Weights of a small GPT-style language model, trained from scratch on English Wikipedia.
Size: 3 heads of 64, MLP 768 ReLU, 4.99M parameters.
Architecture: learned positions, biases, tied embeddings, capped logits.
Training: a variant of SOAP for these matrices, 177M tokens, 2697 steps.
Each number is 128 + 24 x the weight over the matrix's rms, rounded and kept within 0 to 255. Layers, rows and columns count from 0. Numbers have three digits each.

# up: layer 4 MLP up, 768x192, rms 0.15, rows 400-528, columns 48-95
# down: layer 4 MLP down (transposed), 768x192, rms 0.142, rows 400-527, columns 48-95
up400:117134106136114132103104127114073109145131095125121106092164135099116110126138161145125102127129107141137126183102124114165115125093167115131114
down400:120159126103111123119087128106136157133149140142113134127127160138096128106137117094130123148099126099118134123121080127127141132122102109175114
up401:158142144124110173136093150164140112113121151160115109138151114146124097114114145121080132135162129121110126134148146111144126115133131172118125
down401:127116125086132113166166126120157138106116134130123126124130158162154103075082109117154122143091109114138136155118101175131101161122133080092176
up402:133143121086128141123124093098100131119149130129148127132146113136117107112113126110134154117167119116130100131115135117150142123191167125123149
down402:155082118130127101083123147125157144156156119131123118194142134171119155125142116095089122105111082113168134130091122124112123120144157115147121
up403:157142101130164110147121088121140103136126167173156171102149074143136156133135118142119154158117138111192085112131116122142162128154133135146143
down403:131146131105114106077131153148130144187117097136139139130115141134128085124135112088129089116135129091114145118107125117131136147094125082113144
up404:146097098131113080066135134123125086159144174122142149147138099155153108124158122117170129132133142098153157139145155108193104122125140161062121
down404:170157136127126082139176124119170134130128152079096119130110144134111108116109090130122135121134147122108129097138147118151140126120159140134122
up405:092170133157120111139130088100132127099131107089162137091093166132082134096132182168125155115110098156118172097141142118124174165088165134136109
down405:111167148139143139138135133111118116132151130100130161138106103159126122129112152109104102146115132093152127119122107092131142107123108119164160
up406:106118143138130112095145171111130131115129104148105140102137127147115136101157136112145146115160114160158140153139131113095083146123163135090151
down406:150170128159139150151128084145108118146135128094133120073107127154142123090174123109114146113140109109142111157134122161157132131124117098143113
up407:114095177091102140143143141140090107116141140150123150098141163116120141133148118106100129108125112128128106130141118141119111154160117156084149
down407:183152090116120161113133135149107115087110131111150144165134099107117130110108179156168162090104154157162125152131145126148133165097084108154117
up408:150080145099158137119142153133141122143110140151104148156143105086143104132105140106112138123133126074099164123163155101121120129119137115144131
down408:161137147160119115122108106111144106136089092139110096116095136139118148102072142079095122090138115131123148172115112105151103133117094155175113
up409:151130159093134135140141110143118124138115102162168109137128131080172136116174116107148145145139145121134139108118138151166121111131124140127124
down409:139114118123130139113142108158108171107145109120127124175090164110143084132135130107083059124116110142104124098119101165151102108189128123148143
up410:106156083122150149079124131124083127127116105145094134164125131118172126122144153106107163106190139134159090146153098124165134143196127107111133
down410:121136107111119133095108114130168101138119127106130161134170108106169080140096131077128154152093106150163101162151114115154074125126139104158169
up411:098132118145116132120121094144131130114142126120077140150111109102131125119122155125102132101177129130101138156143183115111150133134137145146155
down411:049114124175134125115147126136127116121117155099086121115128092141146148125151151153087133133120136108105152116139113109105193176118162133130138
up412:122159130125091115182134139100084100134125130112125117139084103090090161179113122114093100122118132150125103114139123114119154147111148104133096
down412:142126115091109138119155137160128137137084119124149107136153133096103169117123136153142148122079167102101193148173109169128091077179125146139124
up413:140124139107138161139119123124114118115149146089139120135097112122098130129151115108091143144151120101141142102145128127129108181160124083130133
down413:124107125119151120116131149154163134085081143100095139106105118150130163148112092132085127133094152131104149090118127136129109117158152097115128
up414:129129141141111103117145138112108124122130135117174160131110118117129124141138098144139152171159104135127110109150148153133137144157129145133110
down414:173130087140129142132113077117130135142131134146127118131151145109136140136156155126102081140155155129144098082103165114160149119138106126147136
up415:118158111136085157129120093116192124116164112089108111119085118110088132080127146085096173099175114165153108129127117184098140080154105070111086
down415:148094166101132091143132106155169132112125154137147093113112113106115134133153131123119136129177094131166127104152105146106084112160127156151143
up416:113127123127131129114166087125092100094116120109149104104084119117159130147138155127114118151106116131144176111151101151082123101165153099137076
down416:117086132124164138129134086067097081145112108107163126095126142139141151123138143169109159093106147171163134071140103134104151131128149073113123
up417:126131151098114126101112142126124122120117125113103151140115131103141116135148097111128135131103122142128158161146114147126120144107116164165106
down417:147160115116131166166132149152099165181112100116141092129129139123153093112172050136129152140115104141072148084139156108099147151074139124159124
up418:125207129157126105127119135085150136136119093146109125165165120129166150123089140173159177117149161111095132113127114117097149137165094132110131
down418:088132156125155141122113176146155138133128073115115118102159141100134132110165118097123098162109110119148146108176129121130098128157140161142169
up419:122114172123144129136147125152145110094173105109134147113153134196136122137150152094088119129108131122105111072134144115128141150131089120127097
down419:095183130110106124112156097122099149095116149123129144113098120143126133142136133139079113185128154150123072143175119172099132160136108145075165
up420:174120153183159144156098139130106118136142148152094128153136149095125143135137103111116108120181097125121162119132111126164121111114127155160115
down420:127115140097166108133080122165098124135075105118107091099117146085162126135174103143109127149163123132088115099149107185136137154129090149146111
up421:165085148165057148152119129187137130161150108155091178116162105179105129104131130100103128125125150138121119137116107104166110109166151106135129
down421:104148111118143108117140127148111137146171136119103170095128128133069116156166120139141156124163108111130142132097086148170112170114160110163149
up422:107127117104116117158132103122100110117104112093147146136162130094115143146148114122086127119163106128069108146077127139114113092123127123112101
down422:138139111140116137169137135126089087169150126089150130097130095120139141119147152178136149126162121181088113112150092108124129137116108060125104
up423:148134131128137120130118153164139111105130135128097125138153112116129114113102146145117143133118107113127159101111136132152119104132129148142131
down423:143118136117085122121106126170161106147116148138132120087126092144100144133124141141143134152166083109086100115146121077111164141164129102089157
up424:138135167118133128119160087119152079126120104172138085104137107086160140181122090058068128095120138144144114122144182119119104143127128119099128
down424:117140146098116131138078152102071138129140147166144151131124123124113135111147166151114142138176137126156180113126139145124132146154150145125129
up425:092123105147131139121161158126136097154123127119120123136112114108155088148078099136151130158152102195169114172126151105099159098132138131137136
down425:144142153101143165123138097157158126108144145115120147107095130155158124058104161159139134126101128097158102109078160125135133119092144134091116
up426:131187125117113123109073143129167110126128153149152140160115098146149146137130124108115122136118085125175090106134132123093128139118133112111164
down426:175127161144135107139157106133114085082124130094114117092110110146157170144108118138129129145110095111140130168124162117112146129101123102116138
up427:151139184123151132123137121141152113114074113156137137125147093141104130147123101146080128141132155136136117166099128124110115120118161126152135
down427:191118106091142145164137129176101099117141134107139130079145087131111101102101142133121123153112120149160136119113105115118132111161153124127160
up428:110145128155108107150103104132129126099109117124161080125150174144103120142121090131189104129148138163111099128155117145122146100155096088123152
down428:176140120114120163121129156131144132160150111159106118097124109155153138120134134109136137135112132127137136076134146123157137175087128125140112
up429:117133124118137120141152106135147108131153152135127115139131157115092137068095166114102180131119171114143116117157155141110134116122150124134099
down429:132145130109124152130146102137165151129135134124137070038179113145168084134150120152113139059120134138109156117149122159117113139106123117136173
up430:151172119147121122163127129091050157122075159088088113135098110135096110136076104173131105090096125160120104080098098097106146162134105131139164
down430:123151114155114083136098131084084125104061181135106163128102112120129151157121077085126115146198136193141112158130144137105141139145117080154066
up431:095098110119136098139114077105127109116126184124121135173150172156161144158116101122138111141143127153157120115149138077135107124133108148143113
down431:117156125121144135142126091124134138126149145105117152115136136137147126155088123100143115133127129152158136137109124098170105131135149154157088
up432:167163133082162134131142125116109160152127130156146130129123149110102142173167171150114134120103100102119153097145120164099081101136117142140149
down432:098117091167147172107121105171110100136141109169128151079121136148085130120145132126099108108148118193106139141090148145113144179149134132129127
up433:111174149118139157153142114173113085144144173148151085145112114109153122120094133138130183138194163092160150168128101134110125093103128152174142
down433:102092093121168071109120051147154122076148117203115115116146159125128141115102131140170195099111101124157167091096183114156132131141064122081112
up434:128125140103065148172149087112136164130125080146113146076157147149101166086162134114100124142131105145105125104125144107097077162116154132113087
down434:125153129113101168178128134147185129128118163112165145138113131159145139133149155133064122144108147160131105153152104115120127125108163103113111
up435:126116096135089099115137171147145125127110134141107106136087107105134118099145142069135132137133108146109098172167151118135127154095126121139101
down435:129153125108126156138129120105119092129124094149151099111182144144124135154135110183125149156111104118136130131120121074124118123121099162145123
up436:111127189129115182121122120128120097143092149144142157156091072098134156100122143111129143103131126141104154084137132101086137115123107096104122
down436:097114153166147114088139079135091183097113139136116106159149147139111109136133146164068115141144132134083144092120163130157114113137093135109101
up437:136138171131114147145127120111119123113125167142120138127151117107143152134104099150147130143102130181115097090143137115120097116101106138132109
down437:115104143131144100143136104098138157164135118136111098173107130091093136106111158111128104114171132150170147151117128155106115099114134131116117
up438:115162124141145082130142117126107110145164125058107112118108126102149110163117123107149120154140103168118146148122120108122139127145128159139098
down438:119073107110142115130130180146119148132119128161074146113072126125123156137145152117147129138107101114135127145188177156135066099164113106144118
up439:149122109111132124170133118109133164117114115112098145142128144099155132122144105152115149118110183160157142120104153124109124130154141128139156
down439:159115127108158070125099162126121122135108123130153106119071139114136131079141152179140127095135121143115121117151157122138137155119112136064155
up440:189116127169153124156106111118158106089149128144097104116167117154147110110125138122144147105051146115140115116131112127084085131102156097158073
down440:099120107168139132128121161158154112122124164126132098133151098166110126106144140096105148168178161092158176110158108146135117144129113157159100
up441:091147136135134154086101115133120126121135102131131127122120149064122162088130177161126169120154130109139131104122173144153174118169142083129136
down441:172131127124154100093096109122122117118128137083168140128130133150152118092174076156151086157133113165133150146115129118125118114137137149128109
up442:146150113142101114150172148138171143161118152112138127105143117121158143138127135134098150131150085127119158100148105107142123127152097148148142
down442:144171143133100140158109111135149138129137123166124163113066155135138124143141169194073144132095114163107153149070126154091118128103130167121149
up443:125127121093135109131135110138081105132118157137113126121126119130164138109147126141146135167106110125113149140164092147119105153097128141131115
down443:128120118127175166102130126089114110086123184126174133189151140138147122119113153117116136107134141111141122111158117146113131119139128161156150
up444:097115155120155170115135138139135093122184144118106133069104142126099121117133141132121124106141115139126089133136107122097197106115109116111097
down444:112113145080126142123126114140110108109135111091150124137176108126143104150127157108128130139116158134120115095149107141129152111111093136090129
up445:116159117118103116157114110152124173154082126110140105156153146103171129172099107103067080115145100067103126117128118159148094135112117144130123
down445:124109113127126156126159141087114189125109065139160109091114144100165099116112099105136124113162114091126117148077123136078160090141151180147105
up446:125166106123141116168127146164101149121124149125161129101087160119124123121162088095126127120140128107166149142093111172112130167122167142107172
down446:108141150101128114125150125127123155100128115133136136110112147139161089126104137127106143147178124138136135141142140131142133172147121155107144
up447:123136136121172139127107099144112106163125135157121125150078113138176150128129157125089114103161165103134080108132105119116134165135128132140134
down447:118169096122111127094137090092121138127128143097106128123204164127153093137162116146138127123083162141102114128149139088138173140123144144120160
up448:135100167136143118124148118096136144157142158138136096140143143134135151117160095106108143109131114106120105140139118100153125131103135119143104
down448:122149126136105116131136133114165128135094145157136133169115094185156087158151138147136137146146123126141164139113138123114104135143113069126117
up449:144105113137141128098112123132146134122136138124122145127204073140138110116166127071144109148082123133123117129108140150147146082151143137119155
down449:160147132140121115104135143092130103135089138148116107126115121134123170120084109146129111135125159099146134135121147100121136132135192147106117
up450:145104152142129132148123087103131134139137096105132129162094113139142124119107121112117100152133098125111165131088124134144125134144123143135155
down450:158136163121125137123166113125148090166108132125131112113130132121106166108099168143152124116145153120102135119130135142138093142090118162148098
up451:136146145116155122105118160129120099140128111117122117131102117128136152147124139140131102134102158139131134147113140135134129077125183126169160
down451:174125143106139107137107137150095149124147145140159152160140095154105146101135123114121187116142110109137132157130118136115150096118079170169145
up452:133141127122119112150184122143192136134097160161109116104107149121109121151122108105145120130117085128131171084125091118107103145152103113191113
down452:092101133087099136090156116105104145128173103126120122141145137146125141119162106094144069100116128102068154125105173150152094121130121110099155
up453:113129115064126148139117126151112140151149086135081133153066115103118110081114155133121087074148122164122140115127159124151151110149168117050119
down453:096117120160110075156098146141145070127154142121170148133146136107084106170139108123137129133076108151090124145124167131151138139086147116109107
up454:095122187134131094111097116154150106085126148120136143148095128157134154131105165106130106113145117132127103127147143151098166185144115115178084
down454:100171118108151129132147112141145087117115116087126152119152156141166171153133125143065101137119147109124138153122143176149120131115118119071058
up455:077151171117135124124166080095123117139127144165103111135093113123165117141127089146098145167099109142119137110135108112116149100117094145124137
down455:142106121162107117151123138136111157129146123129137156118151120093112144128151161162135101116106149139132109125116122094131110121108137093150140
up456:147115109177131084118106141111152115122151155132128158127072128128145101099121143090131146098144175123148127144136136107156127141140118170113152
down456:128111175111111143140086125134128114094112131185131138096141110102146139156105137111141151124092119117115117126128145150130139076135137182129116
up457:111164118152148119107098121103146110147110160115137100107119127150150126133120123130122151158122125093128106133113105136097100099143107099145108
down457:180101139141138152145123148106142063122118113136136170134128139125152132185159137141117139161123146079103114137145110119171118129121142164162094
up458:083124124133122148114146083130127135147117148182119123148118162142149077097198142134114123110139113166107139105129129101137141114182140081152121
down458:116146127121111120141146065115114155133119119128143093157108133129111166094166141135124121121082128140140081130152107097135133105120135090134140
up459:132151087189120125159127129085112119110092137138123134170128110156112064152143116134164131107155161137088130138197126132131159112094075102086132
down459:118140103133140125156135147138084117103132150134085120112110110112056099095079096101101129110183129099137160077095169137129176114125132172090094
up460:105152139146107108071156136157131177174140167119119148090123107151081140143113112173133099118133114152126149141125138138082102143161162135133149
down460:160105135117103086138150129116130119125132123103127091162148119145139134134141092108174150166079095179135121140123138108080126118135135130126105
up461:132115106109163150151154104150120137076155108135147087124161175133151175170142134161093131120140083149137144117130110120096170123138104146066166
down461:117128153147130152125143136115143130116106144112137140092126164121127123124097141159129162164113153154133107101145102142138133144129112127121142
up462:118143116120134133121111145106099085149161082121142153122130110137123149120123085054124125115127155121115124108151175104147133094121144138082132
down462:105123139134071109137110111091124140076159137101155143097097099115146132108117099152111139170156102089165093147116123145103118120118163118116119
up463:117163080099179147136174128083183155106100132151138131124085124092113094183127136095125137108119147111111119140123157144128165102131086109121157
down463:135121138143132082115170149111140087199127143130153083121093121157148183105152087086160092106046110156128152121136121121085095139170124130124135
up464:142128129179089109103160084158167161166162125129143103127102126127133136148131131111111184122141100138184106175137113094145103142146138142088105
down464:156104144136104151110097165131165076186152173151156144107072100170119161098135140103167139142118142133091119148110108169131095162149138190139134
up465:123129147103134178129144113118097134082108141122158146081139073112129129179175078129083130113115118164109184096125135144159145153133123137108122
down465:135156132136162156125130134147133117124098162133090121108138111109127144164129098128147089146122148124142170138114129078204174095123143191141062
up466:117115152150098144101081146135167132113139133075124137098108126118111099119124167073130130147146140106132125149175142136118147133127115151122173
down466:119116162134154146096150117119117133158126140154184097116126144145168121114123117116143145131144092116167149113170099057153117105110120153119112
up467:135141128131151153158131123141084120150096147106132107148162108136137158124130138171157115129149108089111144155106144120099138121115081158117130
down467:094093096121166113152123152128175086154159110127079126059138173135083152102106141135136178121129150117106143112121078201108111158112135142158157
up468:111109119099117164108103175138126131102155158117127159170114126086133151118118174164144100158138106111111129100107151142123149112126125146139125
down468:148091130123147114147097101161165135085090157116120069145138137131169157161144112122119110136104110150099116165124092093114117128119107119111184
up469:130128149092158097156159121114115107147120143105094096119111127143131107122132134115116154090163127129129153156182149115131103113109122120116112
down469:141149082145166116141149120153136160113133165123155112161101123148102146101130118145091099106113119171112129105107135113126162140134106106112145
up470:140105122136180110074111123125131148168131119149125156125122115109139144130165113126142128061131095128152088170133135136126120132130125153132159
down470:132132102092109146118136117132120140168146164146114130147112088107105121148135138109092125120162127122109135104131161113113131132112085152098107
up471:133133139165156104136139141154171124123139125135136113131096152159131140133114140181151142147149091111087108112145108124127126176069102110140108
down471:117163168152104106166153133089102102138110153122140107121132153140155127104048153131131133118116109139131140155146096117104109142105112128150161
up472:109114128116151098154092135149116117120151120156121120117126164140137155119125119119141099114080103161184117147120147148110117134150114091093131
down472:131100148103106134138153120123131150107106137118090122152143115162106161171125101141126086117115147128150128117132154091117098070119123106124104
up473:137127143125161085114115171145153135107104129144078135131100120113180104117105153172131139143139129130074128169126089126145100129134116168098155
down473:126130115170080149122116142137139105125143160174125117153112129143128109108095124139126099096139123110138106096135094103107150107127135122159147
up474:154153117134105167127123110149114175136065123144161130132122112150111098135104143154094145167166160067124145136123088077125164110097169090111126
down474:104131182137147121130102111133154120159153114110130132160123096124126120146126147139154154107088068126156091110133156104108098163108104093104110
up475:134135154141136119130109135165130129143137119135122128139107099153155176134122156114137107114111139095143127151128092111147182114140135128124101
down475:133160110161144100119161125108102115109080122128135099115160083133173105176153071099113087128160137150119148130167123153094092085083097108128110
up476:100118188111132076151138106125164102132128098156183131170119146143137098102110134082121149097151124139137069165150128129080131152102081149131112
down476:161114080152175150095118106128140103102142145098115158127129128103103151124114124120104125122149143152156116130118136137116174118074155118109126
up477:110129129126121133177160101136133143105141099155182098107090151133113109088165110089135091120172137159164141150153130169137160103093101118125166
down477:135166130149155150127051130143110118131107150155137161085134128111147134142126118141125156154123129050130124118136128144159128163126111100144121
up478:111093119137061160103138132112141148130162116126124098114119103068117089119153148134134135106158103180135155116140134066134120120161135130107136
down478:168146117117124130151118087139097145125132146114129127138113148126138148124116107131116116133167149125138112144086133109134139119098129108131114
up479:091078188152136114125090143154071114160146143136115143146116105162112127106135090166137071125128142097154118135120089135148126147137108136093132
down479:136151096122189128102106116164117122096135077124134092149135115113121102133115121133136167118109124139138152110134083147125128148120129139118144
up480:090129138133147150134120121166103075102147162094123101121098069086104116126087153142123183089093116140124109136152168141110128093094101103142113
down480:180144102115125113099110130145107136144123117152095143161148124134173126168100126126120128120144117135139120112164131100142131130148129150133114
up481:162153107125148111158179167096157116150110172129100129148124148113167139180131086096129139171156113117153132150180121143129083104114178112107158
down481:155161151112130140169082138097117196144107151077092115087129138107147134143110146114140102110140136106146124178145126135105129159101105111094209
up482:121146118100105102139143094137114117117128159087144108119102116128070136135154119110108089127152123123089116102172068118169127090096131146127153
down482:130109090125148146159104133111100110091105138083116104129173109105121162143127143115121170109100100163138109136098178126130131104111104143109101
up483:169136179150162142207096111128164061144126091115158114136130160119127104102171129145130169131117126104142130126150092144166166078091138139097091
down483:135173138120114050099110154134141137157116122104112120113115170140062125139125116122145069130179153146079147104092095091153118123112169110143116
up484:170173151113104123101121140150167133159117127145114156103098143114081172149153179120095118040135138094095135109090103101108132122078130145146169
down484:109136104129124115145106099145179104187142129130135155186102096089129146140171111105103135122182138136104134136113093151130098103149132142146147
up485:108144147125156112101133162148128148103109072115126125145099128102170095106159165105130157123148123128097155138177144142121117138141128094169126
down485:110124150158136125135126122145134089119128121136163136164145140110120130182144130165108195104095149099121134114111133169139074155117156153078117
up486:133096112139154125112183125154088127155130095138118089162113138138176141089147128163143085151158099103095124138147122106151114170172136129098164
down486:115109133161187125172093123103201151157080102131112114114093119156128145099155121111089108124137138138192143137130147084117166097171143140102143
up487:141120202134098106132087176086093135103098118138140115105091090097121130158106124146090169139134106136086142149173132070104135137096103122075084
down487:041154151090106129137159169168114133069199099147158089112071145080118106169125080116098098126105163051116134089148125120158136202128173172087113
up488:135127115165136110096116120097137139076128117107125163095094080117109134118109141155173111150082083165114145101099080133101145146064154138095150
down488:093139093168122103124133126135111147123121120127114204175150107111129122097131141145099140131116097131088141091092106142165128127126115107145094
up489:126106100171125134143138134109126140067118109107112158132093127102159134140123153089111137128153110122129194086118135117102148126140109101114109
down489:121126125128156133128124103145134112114111114118142103131133145163130142152122123127130116134099154141117122132130110122137109136123168109116148
up490:132130125149108145125125157130116100095099169142152190065157131121124132156116095136128132148103153135152094138151149130151158096135118080118135
down490:137127079151116090129162163062181077133157110124138134099125135121173141141138145110179215130138061151134131135154105072109165180094136146181102
up491:140130190090119133162128097143102162120154154146125161095115126099143103107149145124150147144122096107160115153164119139137106143159134140101135
down491:153095164116123145168122063097166079117161120154128133114119125100164087110164114103129150130096115113120161126129163119144132127134171164128115
up492:130150168146140111132164060136124088140115079132162130139126141131115125105151164160118130105122148127123129175126118124101145128126143126182128
down492:121165148165125119110142138129125123147108119088111097092110144106104116114108146157153132143114127143121099131120106147133120131100145160129142
up493:167124114121123144148139124125129110128176119159134079122119126088148142151191152102186142121114128128122099103173090129129127115136126124100114
down493:174090160100120110139145105147137133101117175149112095090128162149203098164105103177135113119093115111102156155135126118099148114116117131112114
up494:112135156142144127161120126136143144156152105140139114110091128148170130091120193116144112138107130099106130156165159134130110118168125102160140
down494:151132113159133082110157124126147144114162130147163134143124119117123170144131119111138120120134116100164162118138155072125115140127134131104145
up495:130107156160152084138133164162113133108139115110134182103153125111109162113118105133133160115178139105138174070131156066084165122149142102132138
down495:135122131160134114128122127106069128145152151118054109145148128155073181125122131141119106119138135107130154167112122130151091138139150121097106
up496:152121147117070129107167074142134099105164096132154109177117129162126159114085128161111085180061119122119182132083105107138132094069095130135128
down496:146091149112106095147114115181157138154160120168140149093130178141107158118153127097121149173126084157093155136094115127126126111142134162109089
up497:096127094145138095111124161161128123095144096152111112132117093136088143122094159168149136119163140126116146149147126135110101153166132102140155
down497:130101132172120154120122112088121108128142144091170090136124127090111140100166131132110143107171137138113171141187179125106148105140123110101114
up498:108156118104148132116147097104101150184146147135100128157164109127124131148092120138103131103125146126103091129166152130140133149164127114186157
down498:155123133124114142137127139097125102127123084143159143134147129165146087137118108114102132147171085143108147148129119090136157121095136136118122
up499:118136128147138100170131116118140121112160111126155110086087159135100120091140128117136173134160168124160155167111131134123129148143136115112140
down499:105138111111094135183130107103148124114120151127124124086129110094135091140154100118151166178111099161125147150107136103072179120114135156108142
up500:116145117119104098136146115112167152154152127099107091138149134081103134104161162119125102126125124104106120114133137100124166178155102137147123
down500:132157149156098107167126117111196112153123134111124097109117118134143119112149139144141104076087075141141101148152139158135118136107075138153132
up501:127150120109140088086112163153125134129134130116136091117133155114115169133150164095134118125126131133149143081171138128084154154158116137121072
down501:152107160116119151109144110135097137134088142160117112080148139134155148116138088134137118103098140165139109116163124162108108110084118130110129
up502:137110114132145154149142133106104099134070119093132110096127098184166114174160157101123091086108110120131101107133154089121118110116130091161114
down502:110116155086112113131158100146127137189135125114104130136099122142104114097175101152164129109146108126116136090104089105122098112156102106131127
up503:106127134198108157171143151179115149116113162148132143101137132127140060114122166108155143129119128113105136055169110139125129095138135108143118
down503:151146128124132121137147132170108121106144128119145161071117099109140149149114138158119144111112136163152121121183146169144137083109136160128134
up504:150150124102096119133142121119132169093135133128107138150128064100160105109153131144136147148146113105098140129156125153126138099167124150148097
down504:120169132144108107136145146115158153115180089171139128174153163132143092137142126101128129157105108153130129119138124190173143158130134102154113
up505:131153132157161085148133127132165091117127138132152122121158157150113110090161145140123135120112146111099111130102122101161126140150180126162139
down505:157115120119145111161118121155111077076079124140112119119124143132133109109127113142084086100145129130152109150136140110119140137098093163145133
up506:146083126156125121155096088150144128175131151120128109162113118128117127131115187137141152161126121131096112167116102136085128143125120117184169
down506:164146093156143143129149119137145147169139131116114127113117135127135113137139112115128125150144169164157148111107125128097131102132136145117110
up507:119132128127124145085105151126146118124157139142133144149128134135157092126121159110129138137134105122094113144152122128115126150105154085127171
down507:112087142154126132133121110124144105100090141087107119083095167134140125117132127138107139108085113154142138111126127112113135117098119110145111
up508:109154126106136156128143146124132121109079122103102175150126133113140154111140115161163088159116125116121102151116151151121129126122139103119128
down508:180123089128145162130129120167093138136146135104123156139147153143143136098145127141130086102117130142146145134129114073140094102153110166173087
up509:112126144146140112145136120115131134077084145108144105093107103150108078105158125140110107117102146125078134136159141095135147144115097099142106
down509:154120137159108111107159108152109130115128128140115143136134124115127121135124147104147148132144126137135148085151117118068091157146127116138134
up510:098160104108134169131122101126078127142182114111142165117153147147128155100122109111147125141119144164107130195124178139175129137146146137120110
down510:160107157134080120152121158136118140076114119106140146113112126145134145140151099080174121146117115112135143142121134134140120153101163120113151
up511:132110137138120117086189152095142142136096110120106153176130146135116117127125112084118125132113173093121111198158139150124102108090126123203095
down511:094052146104139119187137147120112164123118087141109099134147100109149136110162147168160172143128131091107156137091127129099152161176159110180102
up512:149161131122155110113134170136153119119123117161078166112149151155086171129143137116149120076116142176159096132132123088151207137111066158140176
down512:105137115055136086113117114173142140120147164168099107185115116091135120112124130115133160142134151098088099158155132170101118129138125113098121
up513:123151108127112162119132082123125148108106114153185122155139141157110146147143147160155129125145105129110084173161140084158159077068127163103106
down513:164128181147137153143118094164087130077110150101121110145167085090145134119091125148124131133103127146061128124153120101176137076149134138128114
up514:167175145165091131121132145145157153164128105096149129119173101133123104103099111101124119133123082183111111069102116163104100129161129155110094
down514:109129123126108133102133133148117131132142142112155127144132126130116122130145132110117119120107137112132163132137118111131131116136152110114145
up515:063164073129134156113114128093136124124142094149119100092093134098158134149123118088131151099168156133136157156138117106110158142121194150136135
down515:119057111114127183157096106139118162123144147145127109134104159092138145144121123152104138111109100131132088135130181104107144138114137136098113
up516:167138117142113098138096091131152118170137137104139140111078113128156104140117114112100165180104153125118133134121110094168114101122132153106114
down516:091123127155118117121139125124142136118119150121154124108114146149110077148138163139158091137095135128159126157145161138120145128109132133138123
up517:144116150143131131096138153121137107163126146142138120131128098126127168126146140154100151124095109116127145103090163154122129147122137077145180
down517:116139174091139141149154129117116141136135084111136125107133112102161147154131129159138145140168141132136109142112142121174132129131117123134149
up518:147133091142114118146135121099154083117101091092136089125144129163139137150153162139110141141142137139150120150136096118126042139135111134087144
down518:153128167144124104143104128112154103127128099130114143150115120155132142131124137130125109136098133144139136116128130122111132153144119107107142
up519:177111113131095101093137112100128100129117106123118145125113080144135099101114121134153138136080148144151149131088136114123128119155120145119147
down519:148100112176113107139135124109135162120151134119147124129102148115119107195120105144090123105136142144124124188142126116134108145146104054104130
up520:137101113137161123136127134106137101112193084123118112123126139104133114119153148112127125117122129125179124143161167124123110150058133102188142
down520:222132109141177077173119097106111125110163103138125138142117146097120125118128098136116122164141113128139123103141108136137139157079132130168147
up521:130136130116116098123124103089150119101095087123137103136124126126124110174160139124108089138132085138118131122083092115134068114092160126126110
down521:111167109149146159104137140123087100122148110151098095113098139111105089146138121122178134134111102158148062107141168124132099142122108120097097
up522:122119114165149122109155109145156088119115153141103156133119153096146156108140135135186102118128160124139123125173127099114132085126148130133098
down522:128125157137088127113107184100148082157089129143125124106130112099138115079141152143139094137146138080147084117124113142137100076118126139117115
up523:119134106128137094130129130125113099068052114131197159186099091120138128100120119105100155149147156135169117129139131132112118120182134133140133
down523:136132161092127168130140162156121107061114109074140113139145128115105138095085139093096158140144161191146114128158129146122050112129173146127145
up524:106094174148142115137113128111093076100130149138161107133146108111154167120147140116130143138127152125155126148130137149146138130144150155139118
down524:116121133111149108134107131170080150119137148096107160110142151100124136120130132096136161147101124122136129131127109147120141120142103135107136
up525:085125095148162137093116134171134138113145122093153180115139137119135130128137136147125189153136120133130125152153145168114102121104126171128138
down525:091124112125134112102128155140141112123128123147127125132187176114133138150113124127079121131134151125150109120188128144139138115135131150056082
up526:143120116116141142141181120093147167087128118136085133154115090140094137133123144131127138108125104090084158156118113176138135123138133123143180
down526:141113098112154122083187126132121114131124129101109130103146110132100144109134131093139138140152125151156125135135147123143150129108132131135128
up527:078142070081085121159146155134135147130163146145112160165143135113072134143133152133117131190156144178104145158126173135121134127140191106094113
down527:077142117147146128136101122153128130080158141142126170190153129153110140094095134118086074126140110111131130113120135098143163161129129139127112
up528:151122126135113110113125077132097140135113115170122149085157156133147085103156135149103164163090119124112152082143120133128126144113127137132098